config = dict(
    n_layer=24,
    d_model=512,
    n_head=4,
    n_kv_head=4,
    head_dim=64,
    d_mlp=2048,
    vocab_size=8192,
    activation='squared_relu',
    norm='rmsnorm',
    norm_place='pre',
    norm_eps=1e-06,
    positions='rope',
    rope_base=3470.0,
    rope_fraction=0.5,
    qk_norm=True,
    attn_scale=0.171,
    bias='none',
    tie_embeddings=False,
    parallel_block=False,
    extras=['local attention windows', 'shifted keys', 'gated attention', 'attention sinks', 'value residuals', 'hashed n-gram embeddings', 'an embedding shortcut', 'skips across layers', 'capped logits'],
    init='normal',
    init_std_qkv=0.0299,
    init_std_o=0.0,
    init_std_up=0.0299,
    init_std_down=0.0,
    optimizer='muon',
    lr=0.0018,
    lr_mult_up=0.66,
    beta1=0.95,
    lr_head=0.00411,
    warmup_steps=62,
    schedule='wsd',
    decay_fraction=0.768,
    decay_shape='linear',
    final_lr_fraction=0.05,
    batch_tokens=[65536, 131072, 262144],
    seq_len=512,
    doc_mask=True,
    train_tokens=906800000,
    steps=6539,
    dataset='wikipedia_en',
)
Each number is 500 + 25 x the weight over its row's rms, rounded and kept within 0 to 999. Layers, rows and columns count from 0. Numbers have three digits each. The size before them is the row's rms in percent of the matrix's.

# layer 6 MLP up, 2048x512, rms 0.0671, rows 144-186, columns 128-191
096:513482465532491513476519476505503486522506487535475479508556536510513494519534563515523487520506552496471513505507494494493476494492484488487487546490503466483494508500506497495497516458517494
125:499531509459469505527496517504517494517475428494522507469476483507472470536498524496484492527507485477539519501528497465502503470523487447488470522499514549519512512530506429542518474505506457
088:534468542512491523524491507483496518492517521515521473481513509559495517488541518500513483555542535439539499479518506504494457495490490451524491466458475496517530514504481499490509524487529552
095:522536465513513492521456493512518514524516467513462503516522518507506515503486479510477472483459446487496492464495501510514535491439496463519531497500465489485484499477493499490528513430500495
088:507505526521483487513501510511476449510475464468476520485491492476542494475492517508467511525533517459528459498517458534468442503528516507454473505483487469451470555432523492440476503524559513
091:497527513511513479494521491528525527525511526519512480567521459468504494481473535499505486515503475509487526498526495505461511561551432531481495492518542473525497505480494490511495484481530537
096:448549499531503514500497502514509531517506493525502507499546474453479480517478506545485477491479469487468468493492499499500462543512506473503524533511519481516504497498499543474514511501526495
095:509505465499497489493494513506485551551482511524487492469498495491530520510485494521529531518521500512498487511537489489507499521492498505492514541524524519487522510506489550485512532528528490
065:460513462494475481489488479471522511481488482514494499509479477526519496509470497493568501505503515504550514499536500499514475519492492497512466518524488502535477454498501515480521486484481465
111:520495525516512461512540516480468468509454458527480499520485501522510492537470496535479495508480481503495496507489457512476487455490457532512476505507486503522472497502454505480487516482511478
103:563496510517522499508468491521493495493447495503465514506511508491522499490491502515507477509508534504483481503485504506479488441511508516505503471549513454468470496521497506451482537534518473
108:543437491479506503459503470514490503475466471536504481488458484533477484458497549468504493511499465523496492459485471467466504520485470512540478503512491455495496522476486480536508497500496521
119:514521499504506497485515542526518533497519489475471512516539526479454474503494551504492504520527515514450495547498502493514506476523524504504492532500528510474515473500500467476479513493523470
075:492460472492539525498529481486498513501474524520523510519500506494497455521488509477491502479527536490481486484526483490480495474498485452520531538468488487501471557513481524495479503521480445
106:493521512509474500520474505474494502537492478476542512507486453518532511521487502532494549530474512517554515539495503561509493485486533510520467512518521498468475502530502488488504526509468531
115:470519496452506453535511512496492489538457519508498493476510515469458464528493490492524509495548499482482467511521493533482484530494465485471515460509560497466498509476501490495479498507487538
100:491498528520494510509513479506478489523498506478519497456492473503453489474533523492467492489515468508512495534491513474473532517526508502534507496492465511504520530479480516477459498488491462
119:492470519492504474520493522495523507506494518499542496542512512489481510491528497494502492475535489459473514487515559555514486491526525513483514497468507493519512497547470495469508475488454486
109:456535491500512503522432481543515495519467530539494523474549490483476514471501500476468486471484512534489501519496495453499533509512451514480493526528472560481501517538527495532508469513458499
073:507505489478541509496509513481507509518460552483540482540493514487473459534493504508486527517512510508504481526435511489485516485503495565508513490479521493504508465501519503435505510464523506
111:515508495479528483500502494514498507485469487530497499506496526445513476515502479490481509460488511475490494514475515537505518572525475510500521508492506514494483500512470498520584521544549516
128:487448534504493497502484482471535485458539528566486483465492436502514479478518483471519495498551530485472496492474500497463505512537494490507487509492504474484505536525482492476489504470487437
115:525478514496495486482447497491479502527515465517432503508479480516485514561509476484512489531529518451512540499521538500504523445478461529530490470540534518465510484515508483496457526504469523
087:507514513519496527455459515544484449469489489473491514491497502513466525521493510510516503499497515500526516472463501500500510520492446527464518478467472506498488490473498463496471493458498520
073:506494493520510444493526514528451491489468507495519538487460526447503509478446485548438528473495539504504540580546467499488495499466488534544474502530546483547527504515501482492510547518482536
111:502475500500525496509514534486469500511463485461461466535514480486472511517540514525471482464488513488491522478506504519445497475521465471463512532497513471494501497480505462506472468513527518
112:522516515466515484519548493460535466465497522495521555495492474466485508508486529484502480519491550477507462560511525556538542496469528505451528527507526543480527497502536494460480507469483521
127:534453507500477524487499494478551477492473472547486482579460491452501483461470513524506537479498541512471481469485554516464491520486512444519477480520544475522516505492452512513529487510506490
093:454521469457522498497476512485554483521510505530492536482520478514487532532523496541492464523483509525509502545488503498498468482512469510511488488511500513496507476495520517513466492512497496
060:492496506515485504483495472519499508521482530486474533494537496511515545474472512521480492477467519511496506485537493515474485486510462463539517514497498528498498508507506488473544490470493519
141:487492484496489506500500490502498485491512481501485533540478476525511500481464510467489488512521480489517488515544498470506471493473479511528523509505490492502500527482495488470479492475485526
096:459497504485516489505509492532498465466526488498495473514487481502486526485535488498494498485490493479544499496544506506473526463476510506464475467511480487498509533494526516547512500511561526
120:519487480522518495510484500491510501474509547499504509518524499516497523451480504492507489485530478494525514479519523518511467464520492473538509500532506490484550488498510511481475429513481480
100:538482495499470544496525482467537505504523496505471512470516526487533504514508535519476531532487474522533535441516482477496533508451522494483512515535552505529487481515505499561525514519480447
066:502542514458512470527490488469457502505524484447541523515516538497496494503508506482528507506552573508515492518537494487449483529484459498480495489505521512442525494498548484470530501529491510
091:473503527488486489506471434493512509494516516502507506498496531479506449562526531504500532534506487483480518525448492501481549463514483510514483521475480499478502513463469479558457489443493505
078:481448490551513508508553527502480491533550531480517483502462496501503504502513542494467510471522485514518495518508491480504474542523499548462481511533492513470489531497511495512505464519550529
043:508524500488525500509476506526482514547487529491517459507505481481526507519465497505489558551458442487533505456532518474519495496514510485483512462461453499508510514484527522465481429511521480
086:513491502528453487515474541470504499537504480499465425541477495507479526491519493487479550491471497504470519554511428494500500472490475493476486481486526497474472497525494476465506509528481505
133:499489515530505506486470518517474527515482452514529501492516485504477466505533448471470529529465500457514487528511518508521453451475527465505555493550479494476506497455489515462520488536474477
109:519528484495516536480496537482499489496484487456495515511504519533507471487467500488517519495487505484496470481475490502549503517557516497524512502514452494512538468547478553425489495510525503
110:509553475458532503495468501509518540523492493490497530446444520548460485489519507511504525495499503463479489535541473540464473499518465541495507533463509498466510529510501475462513510479477553
078:516468495533536473534557466483506454519505458500543489486520478473495499488545479495512544479478482486503510489500487519459477496483515489486484497494493492516542511492490444497487514498487478